{"norm": "layernorm", "tie_word_embeddings": true, "init_std_qkv": 0.0672, "init_std_o": 0.0834, "learning_rate": 0.00623, "lr_head": 0.0108, "decay_fraction": 1.0, "batch_tokens": 32768, "doc_mask": true, "z_loss": 1e-05, "train_tokens": 146100000}
Each number is 128 + 24 x the weight over its row's rms, rounded and kept within 0 to 255. Layers, rows and columns count from 0. The size above them is the row's rms in percent of the matrix's.

# layer 6 attention output (transposed), 64x96, rms 0.0834, rows 38-63, columns 0-95
size [113  97  93 103  90 111  97 112 100  88  88  93 100  95  90  93 109  84 108 104 100  91  96  98 102  95]
[[ 64 167 121 158 118 184 118 111 123 117 138 171 109 125 137  97 148 155 120  80 156 101 126 104 150 136 110 140 135 161 143 146 138 151  78 113 121 101  94 150 111  98 127 148 122 128 110 171 158 158 119 161 134  97 102 127 121 139 149 123 114 138 145 157  98 151 180 129 109 116 119 111 130 184 110 151 119 133 126 114 117 147 139  94 126 128 138  91 127 153 147 112 166  82 134 126]
 [128 146 108 103 180 125 110 113 129 139 110 126 101 148 104 105 157 155 130 102 143 134  96 130 116 124 143 126 145 146 127 132 122 171 105 138 130 136 113 128 166 156 107 127 111 138  98 149 105 163  85 121 127 137 129 131 164 135 118 126 142  89 154 132 135 130 124 133 123 120 173 139 120 167 191 128 117 126  83  93 124  98 106  89 119 125 160 120 120 121  94 169  75 175 128  54]
 [128 105 100 150 138 158  71 117 123 137  81 112 143 114 132 124 159 158 105 120 169 133 110 106 126 134 103 123 167 120  99 114 158 147 179 157 183 159 179 121 178 111 149 140 160 120 162 116 145 168 141 125 123 134 107 154 137 139 142 131 145 165 142 123 103 149 174 116 129 153 124 146 105 112 150 105 103 109 154 125 110  95  98 116  99 125 133 117 145 135 144 157 167 121 148 153]
 [118 105 117 156 113 161 125 118 139 108 144 104 155 135 108 139 135 167 130 130 189 121 141 117  93 171 180 124 141 145 130 138 126 173 139 138 130 181 158 119 126 141  98 142 124 154 138  93 115 113 108 157 161 117 125 119 122 118 126  81 133  74 120 156  99 148  97 137 104 112 148 118 164 118  75 138 168 127 115 151 128 125 119 155 175 113 123 152  81 145 128 138 117 136  90  97]
 [144 120  94 110 121 170 140 124  84 130 129 122 168  98 143 133  80 127 123 161 109 116 131 109 155  99 158 125 174 112  83 130 124 130 132 114 124 145 185 151 106  98 113 154 153 183 108 158 111  83 121 135 107 134 104 101 117  97 122 142 120 156 103 156 143 125 117 137 112 115 104  91 115 103 106 124 169 183 140 161 106 150 144 118 143 144 138 171 120 121 158 124 134 161 123 107]
 [107 142 113 136 115 139 100 131 116 116 137 165 130 149 172 149 158 132 115 135 130 137 143 133 131 128 139 100 127 142 117 126  69 134 134 131 105  90 127  98 115 117 130 126  89 127 132 136 136 143 166 118 140 139  99 102 126 174  89 148 118 152 103 123 138 105 122 147 165 153  72 119 127 166 131 100 170 105 140 143  87 146 152  60 154 161 115 114 175 160 110 135 149 119  76  92]
 [123  74 173 125 127 111 112 125 130 123 164 131 136 115 154 127 110 137 101 160 136 153  97 130 147 132 127 143 116 119 115 137 108 143 100  99 155 107 145 163 141 160 133 140 106 143 109 187  91 155 115 131 121 108 137 172 103 165 192 123 165 123 112 149 139 159 126  78 120 135 120  81 136 161 141 130 155 181  94 121 125  84 164 155 112  96 126 140 124 129 144 123 135 143 156 129]
 [107 118 138 146 133 138 109 130 121 152 138 132  87 147 117 150  78 128 126 122 159 113 107 123 124 109 153  87  45 133 117 180 122 142 142 141 147 126 118 154 125 170 148 153 113 116  94 120 149 108 100 137 126 143 157 113 153  85 113 180  75 142 125 133 131 113 183 132 109 158 131 146 154 138 113 108 103 113 104 132 126 112 165 131 166 136 168  88 121 125 155 117 130 111 103 151]
 [129 100 156 122 140 121  67  97 142 145 108 129 101  91 160  72 136 120 124 116 124  89 126 166 100 107 139 127 154 136 146 111 121 145 159 113 107 135  91  71 151 155 121 102 112 129 121 137 127 108 163 121 113 123 135 150 125 139 143 110 144 146 168 159  91 147 117 130 153 174 155  73 107  85 134 126 108  96 131 123 144 133 128 130 140 104 121  98 137  89  69 141 104 119 138 115]
 [131 134 118 109 108 135  93 154 100 140 156 116 120 111 164 117 134 133 152 185 129 128  95 149 124 134 149 115 128 126 120 102 151  82  91 123 121 149 162 118 133  99 160 115 166 146 138 127 182 116 115  92 136  93 127 158  53 139 140 159 128 145 140 129 115 137  88 130 114 131 177 130 165 110 174 106 135 121 166 117 145 114 135 165 120 117 127 145 176 122  91 104 115 113 152 114]
 [164 131 127 127 155 139 137 138 146 153 142 121 125 151 117 137 100 109 145 136  97 131 152 160 139  85 170 133 110 136 145 125 129 129 115 121 130 143 120 164 117  97  54 113 112 103  88  96 170 101 116 117 117  87 107 127 159 111 177 106 154 152 137 127  76  81 107 156 131 154 111 101  94 138 130  88 110 124 106 109 146  88 131 144 165 110 146  96 104 115 126 161 133 150 137 108]
 [142 171  88 124 162 129 107 128 169  96 116 108  89 143 144 133 122 130 105  89 110  98 141 169 152 151 123 146 107 161  81 112 132  84 101 119  97 122 156 115 123 143 116 101 123 118 174 116 127 133 114 171 146 128 137 115 110 112 182  86  77 137 131 120 131 163 137 147 121 130 155 107 124 109 106 179 105 139 133 148 160 154 140 125  86  97 123 137  97 102 103 121 111 116 109 128]
 [152 164 124 144 154 118 156 154  97 123 136 152 134 171 103 128 134 111 132 154 177 108 120 140 106  82 128 115 152 133 162 130 102 142 117 123 123 127 180 149 123 150 170 157 155 134 137 175 103 145  73 150 111 147 146 108 163 129 139 118 139  75 116 120 158 146  97 148 125  99 169 103 140 148 118 141 159 143 142 133  87 168  94 104 137 144 115 151 147 104 111 139 112 163 146 119]
 [135 143 151 154 127 144 122 119 156 142 124 167 145 154 132 126 123  88 115 144 160 126 116 103 140 137 133 125 137 103  86  95 135 133 133  74 111  99 126 187 163 138 127 153 130 153  77 159  92 141  76 149 155 100 108 155 118 112  88 160 160 123 133 157 155 121 159 100 157 130  81 151 121 123 107  93 113 110 153 123 135 105 145 124  90 138 110 122 128 128 111 165 146 120  99 170]
 [137  87 109 117 106 112 102 136 129 124 147 153 128 116 112 149 107 143 129 121 140  88 135 132  99 159  97 127 164 168 132 124 140 132 130 136 135 101 108  79 159 162 144 137 141 126 149 112 155 143 129 157 160 167 103 122 123 102 128  99 121 121 120 169 138 151 124 166 110 106 156 127 129  96 145 137 108 159 148 180 175 124 114 124 100 192 103 129 167 123  96 110  90 129 190 113]
 [114 103 123 159 145 126 136 145 118 173 145 120 141 158 174 116  99 124 129 147 105  86 161 150 160 103 132 119 150 129 142 176 151 110 149 135 107 135 139 165 123 122 112 170 119 146 148 145 136 124 109 126 150 144 132 115  94 114 157 127 112 119 121 163  89 150 128 150 137 128  80 116 136  69 128 116  75 132  95  82 133 168 170 101 141 100  91 152 163 152 123 111 144 106 152 106]
 [139 117  95  96 133  82 152 145 106 172 170 145 105 155 140  98 125 129 114 160 123 144 156 133 133 106 119 143 134 144  89 139 144 128 115 105 140 156 114 109 140 138 177 138 110  98 139 125 145 137 154  94 154 121 123 113 116 145 105 135 156 128  99 171 147 154  70 167  94 107 144 102 124 169 122 114  60 135 108 132  99  98 157 139 113 111  92 127 144 164 118 116 109 165 136 108]
 [129 131 146 151 140 111 137 148 124 136 208 106 159 138 172 105 131 141 149  97 140  85 144 149 126 123 106 124 158 135 150 161 129 138  83 138 134 123 162 138  89 147 134 115 138 118  91 146 144 115 150 119 148 150 118 110 127 167 136 115 146 105 117 141 172 136 126 143  86 123 130 144 112 121 116 126 135 135 108  98 129 165 142 110 193  88 142 139 107 127 115  95 102 105 205 114]
 [ 98  84 132  82 150 153 159 141 119 134 125 127 132 132 138 120  86 136 144 150 136 113 166  84 138  97 133 155 104 104 136 174 159 138 126 132 119 106 100 121 163 115 107  61 128 142 148 162  82 128 123 108 171 119 167 137 123 116 124 121  98 106 145 126 120 144 133 134 143  90 132 127 143  91 152 143 162 156 100 114 107 141 129 131 148 130 170 153 131 161  88 170  94 118  93 126]
 [108 153 152  94 111 137 104 109 113 137 135 139 150  60 106  67 167 155 137 122 186 163 108 153 149 157 139 129  94 125 153  96 122 142  77 116 138 109 118 158 154 122 125 148 104  94  82 117 136 138 147 122 129 125 117 151 135 137 115 125 148 132 120 118 157 106 159 118 106 124 160 112 114 120 122 148 133 161 146  83 108 135 120  94  91 146 147  88 115 148 109 150 163 106 104 116]
 [127 119 117 162  78 136 102 118 105 118 107 141 157 139 166 121 126 148 152 127 137 137 153 109 103 143 132 120 196 107 117 103 146 112 131 196 150 146  81 104 123 124  80 102 171  72 122  89 106 136 119 151 135 113 106 132 124 142 153  97 163 121 103  99 133 142 139 143 178 128 135  60 142 131 100 117 120 127 144 153 148 110 120 130 135 120 111 141 103 139 131 134  95 125 137 124]
 [150 129 149 107 121 106  63 112 109 130 134 143 163 154 100 109 161 152 143 132 118 118 117 133 149  89 144 154  60 103 145 141 132 123 182 123  81 125 135 136 150 142 133 184 133 120 143 126 159 155  97 134 142 137 155 123 120  88 143 116 154 117 139 140  85 138 100  94 161 104 123 172 132 140 128 168 117 135 143 127 120 163 128 176 114 152 121 118 121 148 103 133 129 164 123  86]
 [169 126 150 146  86  98 112 151 151 131 138  87 140 115 120 147 140 157 145 113 117 155 142 145 142 150 135 107 133 143 115 102 164 120 171 128 110 111 103  85  94 139 156 147 120  93 142 157 104  97  84  90 163 159 130 147 197 171 135 126 139 124 109 132 108  96 103 139 152 140 134 101 127 128 111 102 140 139 124 163 145  78 120 157 146 140  98 155  95 116 137 113  91 134 109 137]
 [130 121  99 123 144 121 186 136 130 147 166 118  94 135  85 106  96 146 167 146  99 146 149 137 118 132  82 154 131 123 103 141 182 145  85 153 181 140 123 145 148 166 103 117 150 143 123 177 156 124 148 120 141  96 120  95 164 129 137 133 152 116 106 106 128 140 115  97 128 163 149  91 144 109  75 108 135 113 151 125 127 108 150 111 144  97 106  98 108 135 101 125 106 106 146 133]
 [155 127  99 113 179 116 125 155  98 148  93 122 138 137 104 115 114 105 115  81 121  82 140 138 140  91  81  91 152 103 169 130 120 144 106 172 113 186 134 128 149 128 121 133 182 128 116 140 124  94 113 151 123 164 114 145 119 135  92 126 115 129 160 123 139 131 125  80 147 149 169 127 118 137 125 134 165  92 147 124 125 132 147 154 127 122 142 192 125 166 142 119 108 107 105 124]
 [133 140 124 153 142 133 119 169 116  96 120 126 106 142 119 103 123 139 147 127 134  91  97 151 135  98  92 149 174 143 111 139  94 153 155 149 151 113 147 119 121  88  96 125 182 120 174 107 131  82 144  98 178 133 130 133 140 122 113 106  90 109 127 133 134 161 120 103 128 137 129 160 144 135 133 135 157 100 140 159 132 191 141 149  82 133 151  88 148  88 116 100 121  81 121 134]]
# layer 6 attention value, 64x96, rms 0.0672, rows 39-63, columns 0-95
size [ 88  95 108  90 113  94 110  98  88  93  87  94  94  96  92 103  90 105 112 101  88  97  97  99  92]
[[131 134 168 120  81 125  93 153  95 115 120 135 148 134 138 119 128 118  74 156 165 126 130  74 131 173 133 132 113 144 141 142  98 124 118  88 141 153 127 129 105 100 175 109 114 113 131  99 113 119 154 111 149 125 162 107 123 122 162 149 129 150 144 117 106 118 146 138 151 120  76 174 181 110 149  70 141 112 116 123 144 143 137 122 124 107 118 163 119 134 180 119 154  90 132 155]
 [132  98 102  69 104 164 143 152 121 106 145 194 137 144 157 115 141  83 142 154 139 142 133 187 127 138 102 133 106 139 122  93 140 108 142 151  91 135 136 118 127 130 131  89 152 127 132 133 123 141 137  97 108 103 115 124 154 111 156 117 140 118 127 173 134 126 134 139  96 117 101 130 168 119 114 140 154  64 114  82 142 113 131 120 146 138 162 172  93 161 137 144 109 162 124 106]
 [ 97 123 130 149 147 128 127 136 126  93 129 111  96 103 125 113 135  97 117 142 124  82 140 125 131 104 164 126 109 152 123 150 118 158 162 158 133 117 112 119 145 105 125 101  91 100 130 165 109 154 115 137 135 181 132 111 120 117 138 101 135  99 147 139  96 124 143 122 179  98  96 153 128 167 156 121  94 136 105  67 202 144 166 117 121 125 148 123 131 171 137 162 136 158 164 112]
 [127 147 120 141 157 136 118 143 129 137 128 104  95 111 146 103 169 101 133 105 145 114 118 172  74  68 141 156 128 107 139 134 169 120  95 133 147 143 107 134 124 163 138 139  84 104 173 111 160 158 136 175 105 134 123 147 152 100 161 139 127  88 123 141 121 119 170 123 153 152 143 172  96 145  97 120 131 147 140 133 140 116 130 151 123 120 121 157 176 132  82 162 125 108 157 141]
 [121 117 156  95 103 149 136  99 134  78 105  56 144 156 118 151 148 173 162 102 100 136 145 101 136 146 140 139 121 126 191 108 114 119 153 161 155  95 138 159  62 128 126 147 121 127 120 112  93 121 129 153 124 121 109 127 145 102 131 115 107 148 134 160 106 115 129 168 168 103 154 108 126 121 133 157 104 128 149  99 123 109 101 140 158 167 104 121 118 101 115 132 111 106 143 115]
 [136 152 137 132 137 144 136 135 129 137 146 177 122 128 106 174 121 103 121 132 145 111 129 112 114 106 113 121 205 105  83 107 117 148 114 117 144 111  81 117 100 156 123  99 152 144 130  92 159 108 134 138 110 168 112 130 113 145 132 104 121 129 132  86  99 147 117 119 158 158 149 162 150  97 133 132 123 108 140 148 142 159 121 122 179 190 152 144 131 116 156 139 178 106  92 161]
 [135 134 136 111 120 115 152 158 148 164 105  88 158  97 123 118 124 169 152 100 129  92 152 170 149  98 114 113 161 173 149  98 135  98 142 122  71 142 130 126  92  89 137 143 120  85 122 142 130 152 113 166 124 136 148  88 144 157 154 114 128 148 147 130 121 145  89 130 162 143 174 113  84 126 172 104 124 117 116 120 128 141  97  97 100  83 117 123 143 140  96 114 137 126 146 134]
 [145 128 140 115  97 163 151  97 124 140 137 158 130 149  92 145 128 157 126 121 123 156 140  96 117 142 125 111 114 109  93 122 109 109 154 116 146 136 136 162 101 165 176 102 123 143 167 101 116 152  96  80 140 128 160 117  71 134  97 129  86 133 117 128 105 149 156  88 111 102  81 157 143 167 154 130 165  90 107  96 142 138 117 115 123 140 140 145 118 165 178 108 131 129 102 132]
 [124 140  99 109 105  97 123 108 144  94 175 155 156 129 114 135 112  91 157 129 154 140 144 118 124 110 112 175 147  84  89 149 161 125  80 105 150 127 137 154 146 121 153 139 185 189 122 163 117 135  84 135 110 110 123 156 118 151  84  97 133 121 152 132 134 166 165 108 112 118 122 140 116 152 110 102 112 139 151 174 107 118  87 113 129 132 116 147 144 115 137 127 161 130 131 149]
 [101 155 115 143 137 115 148 125 137 110  86 116 125 104 124 123 107 127 138 126 145 126 133  95 102 124  63 126  99 109 145 170 105 109 146 131 143 132 138 130 128 125 159 143 102 113 101 133 118 137 167 110 143 100 185 131 149 127 114 117 121  56 144  98 182 153 117 102 148  79 122 147 146 150 153 132 151 115 129 112 113 135 119 117 158 124 117  90 151 155 124  71 157 121  98  76]
 [131 142 116 143 112 110 156 127 133 146 174 136 147  99 104 139 135 166 181 126 147 113  92 133 149 149 149 133 106 116 159 124  97 131 113 131 114 114 145 149 181 133  86 119 160 158 113 123 135 121 160 110 121 151 108 100 106 129 119 155 155 149 127 122 124 123 102  63 106 123 102 159 105 126 109 123 110  98 159  99 110 105 191 140  89 137 115 105 196 114 127 146 115 147 101 112]
 [141 128 175 134 146 120  99 158 111 140 114  87  94 133 168 118 123 125 110 150 150 117 112 136 117 116 132 124 130 143 141 136 135 110  89 113 122  97 124 112 113 115 132 173 105 108 157 114 125 102 121 127 146 143 113 100 148 157 147 137 129 123 135 138  85  86 181 147 118 136 102 137  86 134 123 130  94 165 160 164 205 148 146 147 102  90 159 180 127 123 114 160 133  82 151 130]
 [ 86 101 158  90 135 123  94 142 104 103 147 111 130 129 210 110 151 108 148 151 168  90 144 140 123 115 133  88 168 125 106  82 133 111 145 141 101 118 121 122 139 129 148 157 110 106 176 119 182 140 142 132 156 135 127 121 144 126 134 130 149  92 130 116 116 138 100 174 132 137 168 113 160  80 126 129 123 144 125 166 136 113  93 161 120 101 124 148 124 131 120 105 100 138 110 109]
 [122 137 168 154 124 146 137 119 121 148 136 174 156 107 123 163 117 127  87 160 148 149 141 139 160 134 159 127  89 142  67 120 138 113 141 113 126 140 122 180 157 166 114 132 147 140 131 130 109 118 117  84 109 158 102 124 108 109 128 132 114 133 154 120  99 112 150  98 128 104  90 144 165 145 134 133 169  98  99 132 149  88 157 156  85  77 155 128 153 112 117 167 109 148 156 140]
 [119 127 124 156 129 115 131 126 121 125 108 133 118 134  95 102 115 115 175  62 119  85 124 129 109 118 136 117 104  96 101 135 177 127 112 142 116 148 152 109 150 199 145  97 133 136 122  83 137 166 130 139 113 108  99  94 119 175  92 147 140 102 145 141 145 161 150 117 152 111 146 140 111 164 124 120 152 170 137 133 146 106 102 144 136  98 162  92 165 126 123 139 165 151  98 112]
 [143 109 163 152  93 140  91 101 119  80 114 150 125 133 111 150 108 151 187 132 150  86 135 146 154 142 113 117 123 108 106 168 119 137 107 104 193 132  91 131  92 136 148 127 155 152 120 115 139  83 133 150 100 106 141 175  95 117 155 134 142 124 144  84 152 137 146 104 130 153 125 134 122 124 116 116 161 101 146 152 146 158  91  94 145  93 132 120 129 101  95 100 153 126 144 122]
 [164 142 111 145 155 112 114 120 119 155  63 108 116 138  85 159 149 139 137 120 138  74 115 143 126  91 153 116 135 114 136 163 144 155  93  97 149 128 117 133 115 110 146 125 110 135 101 139 102 149 105 152 135  99 100 116  95 127  90 140 110 189 130 150 106 142 143 139 117  89 136 165 112 172 122 145  94 151 154 143 145 139 101 160 154 125 153 120 148  92 146 146 154 100  93 160]
 [159 138  84 132 154 143 101  93 129 131 135 123 146 105 115 103 136 140 125  85  94 153 110  88  76 119 176 139 130  86 121 135 128 152 161 134 120 204 168 129 133 124 136 127 100  90 135  86 141 100 150 178 125 135 135  95 113 150 141  99  95 143 169 107 118 167 154 117 125 122  98 140 105 103 136  93 150 139 109 139 125 150 136 144 116 131 136 116 129 131 153 105 154 137 122 160]
 [127 145 129 133 169 137 104 128 111 112 141 130 159 131 177 192 109 118  90 136 125 127 147 127 161 143 137 130 137 113 141  93 108 126 203 110 113 155 115 110 103  97 162 116 130 100 147 134 101 119 106 106 147 116 152 170 143 106 113 154 133 125 141 152  97 127 102 143  99 135 104  93 136  88 141 110  94  95 165 143 113 128 119  96 179 138 117 197 115 124 141 131 120 118 127 136]
 [144 106 107 133 173 135 179  84 112 140 124 141  79 147 100 139 148 111 120 154 114 158 131 151 143 147 135 123  96  93 132 153 124 139 152 106 143  67 113 132 150 118 149 120 109 160 132 134 132 131 151  94 130 149 123 153 125 115 121 108 149 110 100 124 103 115 124 100 136 101 159 125 187 150 148 127 154 112  93  85 176  88 160 175 121 129 145 160 107 172 128 103 147 136 129 127]
 [121 132 177 122 119 109 110 160 120 135 115 135 135 109 128 144 126 155 154  91 130 135 180  81 160 154 143 146 102 135  54 143 108 112 140 155 135 149 134 103 143 127 115 105 107 119 101  96 127 119 146 116 100 122 117 147 126 165 105 133 177  83 112 112 132 159 188 152 124 120 135 118 135 151 116 106 146 151 158 130 145 119 125  82  68 116 116 126 122 135 144 127  97 160 104 165]
 [119 155 120 114 137 135 139  88 151 162 149 153 113 157  85 120 133  86 112 148 145  82  99 129 148 137 118 159 122 131 120 184 109 118 119 128 163 115 105 117 144  97  92 138  97 134 125 136 131 144 114 154 137 157 139 142 103 121 140 146 140 124 112 129 148 129 121 126 121 108 150 146 153 134 137 167 176  97 189 146 133 167 125 129 115  97 107  47 107 180 121 132 125 109 162 133]
 [174 118 143 148 164 151 113 103 124 115 135 156  89 148 149 113  96 126 137 134 149 112  83 166 150 101 141 105 149 100 150 144 130 126 112 135 114 129 130 135 215 131 145 117  94 119 138 133 144 115 115 166 108 114 129 122 102 120 167 123 144 135 129 120 152 120 102 106 155 130 123 167 134 178 177 168 125  69 108 153 136 139 123 112 131 117 144 141 121 114 152  91 145 127 125  71]
 [127 155 145 115 137 128 130 134 105 136 166 132  98 128 166 121 130  79 171 128 157 187 116 154 110  93 147 128  98 133 115 123 162 157 104 112  94 104 139  96 151 127 146 155 109  92 125 150  99 124  89 119 144  90 110 127 154 121 146 127 121 134 106 147 134 119 131 158 133 147 109 184  67 136  93 140 152 137 157 108 156 131 121 147  71  96 138 121  80 147 139 117 129 132 118 155]
 [121 119 137 116 116 168 190 128  82 127 117 110 162 143 133 124 108 114 139 132 109 126 147 161 116 161 142 114 104 133 137 120 161 114 123 102 104 124 151 177 137 132 113 147 116 173 122 171 144 117 122 155 148 121 102 123  99 146 146 109 143 174 141 148  87  91 141 119  87  84 125 156 108 167  70 132  93 154 125 129 136  94 134  85  95 145 145 147 132 101 131  92 105 139 150 121]]
# layer 6 MLP up, 768x96, rms 0.0962, rows 0-10, columns 0-95
size [ 94  99  91 101  68  99  78 101  84 101  85]
[[ 95 121  98 176 103 127 105 150  92 126 159 159 101  96 142 120 142 126 145 137 105 145 165 128  91  99 115 119 114 145 128 135 146 101 115 197 121  83 130 127 148 118 147 114 112 133 102 149 132 151 115  81 119 155 118 152 138 155 135 127  78 133 130 176 177 119 137 147 146 114 153 137 138 129 149 119 168 162 151 153  97 108 100 107 113 141 134 110 183 112 164 105 129 132  99 129]
 [132 140 136 147 111 108 145 145 155 134 157 129 128 108 152  83 120 116 121  99 120 126 128 160 151 153 122  96 137 179  89  87 109 126 158 114  59 106 134  94 129 180 105 155 114 147 124  92 160 136 139 126 116 165 146 110 117 145 120 123 110 111  86 150 110  99 119 116 154 121 108 108 116 132  93  95 107 108 105 123 132 132 124 148 122 126 130  93 151 138 122  95 157 155 204 112]
 [ 80 121 159 108  92 163 129 158 122  94 135 142 167  88 135  99  99 122 100 139 104 119 136 137 139 144 155 144 179 128 117 103 142 166 138  82  99 119 111  94 143 145 158 140 130 107 130 135 125 116 148 121 139 135 168 139 119 182 104 126 131 154  88  90 125 103  90 145 158 113 109 125 122 132 113 100 146 130 113 114 137 114  70 159 139 147 126 150 152 110 159 150 156 106 116  80]
 [ 98 129 147 128 140 133 141 156 147 122  93 138 140 117 103 121 137 147 157 149 126 128 110 142 120 123 102 153 151 147 150 160  92 136 112 145 165 132 106 153 146 185 140 137 118 181 155  97 124 116 119 117 113 150 160 159 116 170 132 113 138 150 187 162 107 137 124 109 141 110  86 119 134 157 132 142 123  89  82 118  93 171 120 154 163 155 152 101  92 137 147  96 102 130 158 167]
 [120 159 136  91  99 126  96 195  93 143 131 143 157  85 136 115  76 149 133 162 136 132 119 121 135  90 170 126 110 116 166 143 124 107  98 114 124 135  99 157  84 112 125 119 116 109 155 147  97 152 103  99 129 143 133 126 100 118 114 107 100 102  89 142 112 190 132 138 134 124 109 138 144 151 152 151 126 141 133 183 131 118 141 154 143 105 151  90 118 121 137  92 109  96 140 113]
 [187 118 151 139 120 111 108 103 129 136 128 120  80 171 130 121 158 160 144 110 129 126 167 141  74 121 169 123 143 138 148 138 138 143 115 142  83 155 149 161 110 123 113 153 142  85 143 170 146 120 125 100 126 158 146 160 147 109 182 158 134 114 156  95 101 109 152  93 135 149 134 135 136 134  82 137 128 102 146 119 159 153 105 160 128 124 105 148 134 141 147  94 107 148 172 115]
 [151 145 141 148 116 130 134 196 145 169 142 143 111 120 113 128  98  91 151 121  96 119 116 130 122 113 158 154 189  91 119 113  96 139 122 116 144 147 150 111 149 131 108 147 134 113 151 161 133 167 164 173 108 138 133 140 147 125 123 126 101  92 156 145 129 151  91 139 154 153 113 106 156  84 110 128 152 119  80 121 156  89 150 107 108 135 154 171 106 133 151 123 104 110 159 157]
 [134 133 123  86 146 153  93 139 120 117 138 144 137  88 125 133 135 143 111 139 124 117  79 143 131 111 103 174 145 138 129  87 109 171 126 134 108 121 180 122 125 148 118 141 116 118 167 172 144 150  86 127 144 121 109  95 148 118 158 114 158 146  89 111 133 132  96 148  87 159 186 164 122 109 138 104 105 145 156 139 104 150  94 115  89 108 117 180 169 126 126 121 119 128 112 158]
 [157 126 138 182 159  96 111 139 148 156 100 100 137 120 131  96 149 143 188 123  88 115 113 102  97 111 144 145 125 176 133 163 140 104 127 124 125 143 104  92 134 139 139 114 117 181 135  94 142 159 101 124 101 132 122 150 132 141 145 181 120  99  90 142 133 129  93 105 131 140 139 160 156 150 142  84  94 146 131 120 135 134 127 128 135 101 125 142 160  92  99 115  90 161 121 165]
 [110 154 125 114 112  98 110 131 143 149 146 117 104 110 157 103 152 123  98 102 132 150  87 157 117 132 161 118 148 167 119 180 126 114 153 142  84 108 143 112 134 116 118 145 156 116 124 109 124 146 138  87 111 162 161 132  93 135 162 108  95 118 151 116  97 128 133 123 118 100 135 135 104 124 173 106 174 102  68 162 174  84 122 119 150 151 134 118 107  87 136 103 165 108 122 115]
 [127 116 141 116 127 110 138  89 144 138 154 165 136 136 114 139  81 171 103 103 161 122 117 144 107 108 133 110 132 130 145 104 106  97 125 154 109 139 154  95 145 129 142 103 134 130 140 102 116 112 140 122  94 112 174 128 128 126  97 162 156 159 110  90 161  85 167 143 126 137 117 111 100 187 108 142 114 100 100 146 141 156 130 103 132  73 151 114 110 125  92  99 183 164 117 155]]
# layer 6 MLP down (transposed), 768x96, rms 0.0962, rows 0-9, columns 0-95
size [107 114  79 109  65  96  70  80 111  96]
[[124 123 111  71 115  83 106 132 133 111 121 128 156 149 111 126 171 144 130 152 138 136 166 121 140 157 127 139 117 102 167 109 144  55 109 174  86 154  96 128 100 106  97 121 141  80 125 157 133 138 109  79 119 150 116 151 138 141 109 131 123 124 145 144 121 140 145 142 117 133 113 104 126 166 138  94 136 124 141 138 116 161  69 105 123 141 161 143  90 159 139 110 165 151 129 111]
 [112 115 118 132 106 162 136 129 107 129 133 111  87 148 143 127 158 149 120 123 117 122 159  95 155 156 170 127 123 118 119 120 138 115 126 136  95 118 133 135 147 116 116 126 120 153 143 140 161 162 147 106 116 102 163 129  71 135 103 111 134 146 142 126 116  90 120 147  85 109 110 112 118 181 111 134 181 180 131 143  97 109 116 114 108 100 154 132 171 154  94  74 192  95 135 143]
 [143 109 115 123 159 116 117 104 165 157 120 126 139 127 130 142 133 112  99 141 133 148 146  91 133 161 106 171 106 133 135 139 128 161 134 135 132 134 104 154 128 116 152 131 117 160 104 122 138 138  94 140 132  75 161 210 117  68  76 120 100  66  90  94 133 147 103 102 102 145 140 180 144 140 107 125 163 116 170 143 118 125  96 123 129 117 121 109 121 119 132 113 130 124 118 133]
 [134  77 141 155  98  87 122 104  95 104  91 109 116 166 118 136 140 112  90 165 161 171 126 125 122 122 129 138 117 142 117 119 124 115  93 150 118 166 121 161 110 130 156 151 137 125 129 126 111 118 123 155 111  93 128 134 153  87 125 129 150 117  86 135 110  94 154 137 139 124  97 170  89 118 125 157 136  88 152 175 143 173  96 128 108 142 162 104 130  97 161 131 101 103 160 155]
 [156 114  99 123 137 160 155 104 137  87 116 105 122 167  90 141 109 117 141  64 146 147  66  68 132 133 135 122 143 147  78 123 147 153 118 113 122 102 126 129 162 128 143 108 122 152 109  93 165 129 142 138 125 145 130 122 120 108  98  95 139  93 117  89 113 113 129 107 103 119 121 138  98 101 135 133 126  83 146 137  98 153 129 122 131 125 129 122 158 118 107 118 170 142  74 170]
 [108  92 126  97 100 114 137 108 127 129 134 114 114 119  97 158 133 137 146 176 156 126 124 110 102 144 167 127 115 114 141 121 127 110 113 144 158 175  83 150 135 104 115  97 147  72 140 109  78 113  85 112 104 147 109 165 107 130 105 122  89 134 118 139  83  94 110 116 136  99  88  98 146  60 115 113 142 124 139  93 147 105 102 117 133 112  85 115 130 110 138 111 118 103 119 137]
 [144  99 131 124 145 142 130  59 123 118  65 102  95 132 115 137 176 135 122 119 149 134 101 102 110  94 143 115  80 154 117 146 126 147 109 102 121  99  96  88 120 158 120  74 125 131 131 100  96 125 119 101 104 126 127 141 179 114 100 103 127 115 112 131  82 100 118  95 115 104 134 116 156 136 122 136 103 143 112 107  85 113 127 153 153 100 136 110 128 130 100 121 107  89 102 106]
 [145 129 143 127 197  98 154 126 134 149 140 108 107 179 121 131 137 128 125 129 160 112 125 103  88 150  96 170 102 131 102 110 128 141 127 154 127 149 104  82 132 162 110 121 183 126 112  79 107 135 156 120 159 144 127 121 107 141 110 183 109 119 122 124  95 136 107 100 100 107 101 115 106 107 118 142  83 119 106 115 115 131 140 103 118 178 155 170 126 107 118 103 126 123 169 120]
 [ 91 122 163 141 158 141 141 148  84 156 110 157 121 134 143 107 123 106 153 130 139 125  87 125 133 198 155 128 140  85 125 159 146  96 109 161 134  91 148 116 125 127  94 103 161 160 127 123 135 142 107 110 157 135 131 125 130 180 124 117 171  91 151 150 131 132 117 133 132 132 111 131 155  98 128 138 135 126 114 183  74 129 134 136 161 175 106 158 171 134 149 117 118 136  99 139]
 [148 114 105 100 118 131 139 131 104 124  98 135 129 141 134 170 133 143 145 106 153 144 157 133 150 131 129 113 153 173  86 164 164 151 113 107 134 122 136 125 153 121 135 127 117 148 158 142 143 184 162 144 132 113 124 132 132 125 122 130 120 119 155 125  95 183  94 134  48 140 155 106 160 118 124  97 117 119 157 163 141 150 147 127 135 119 113 128 114 165  86 120 143 189  71 132]]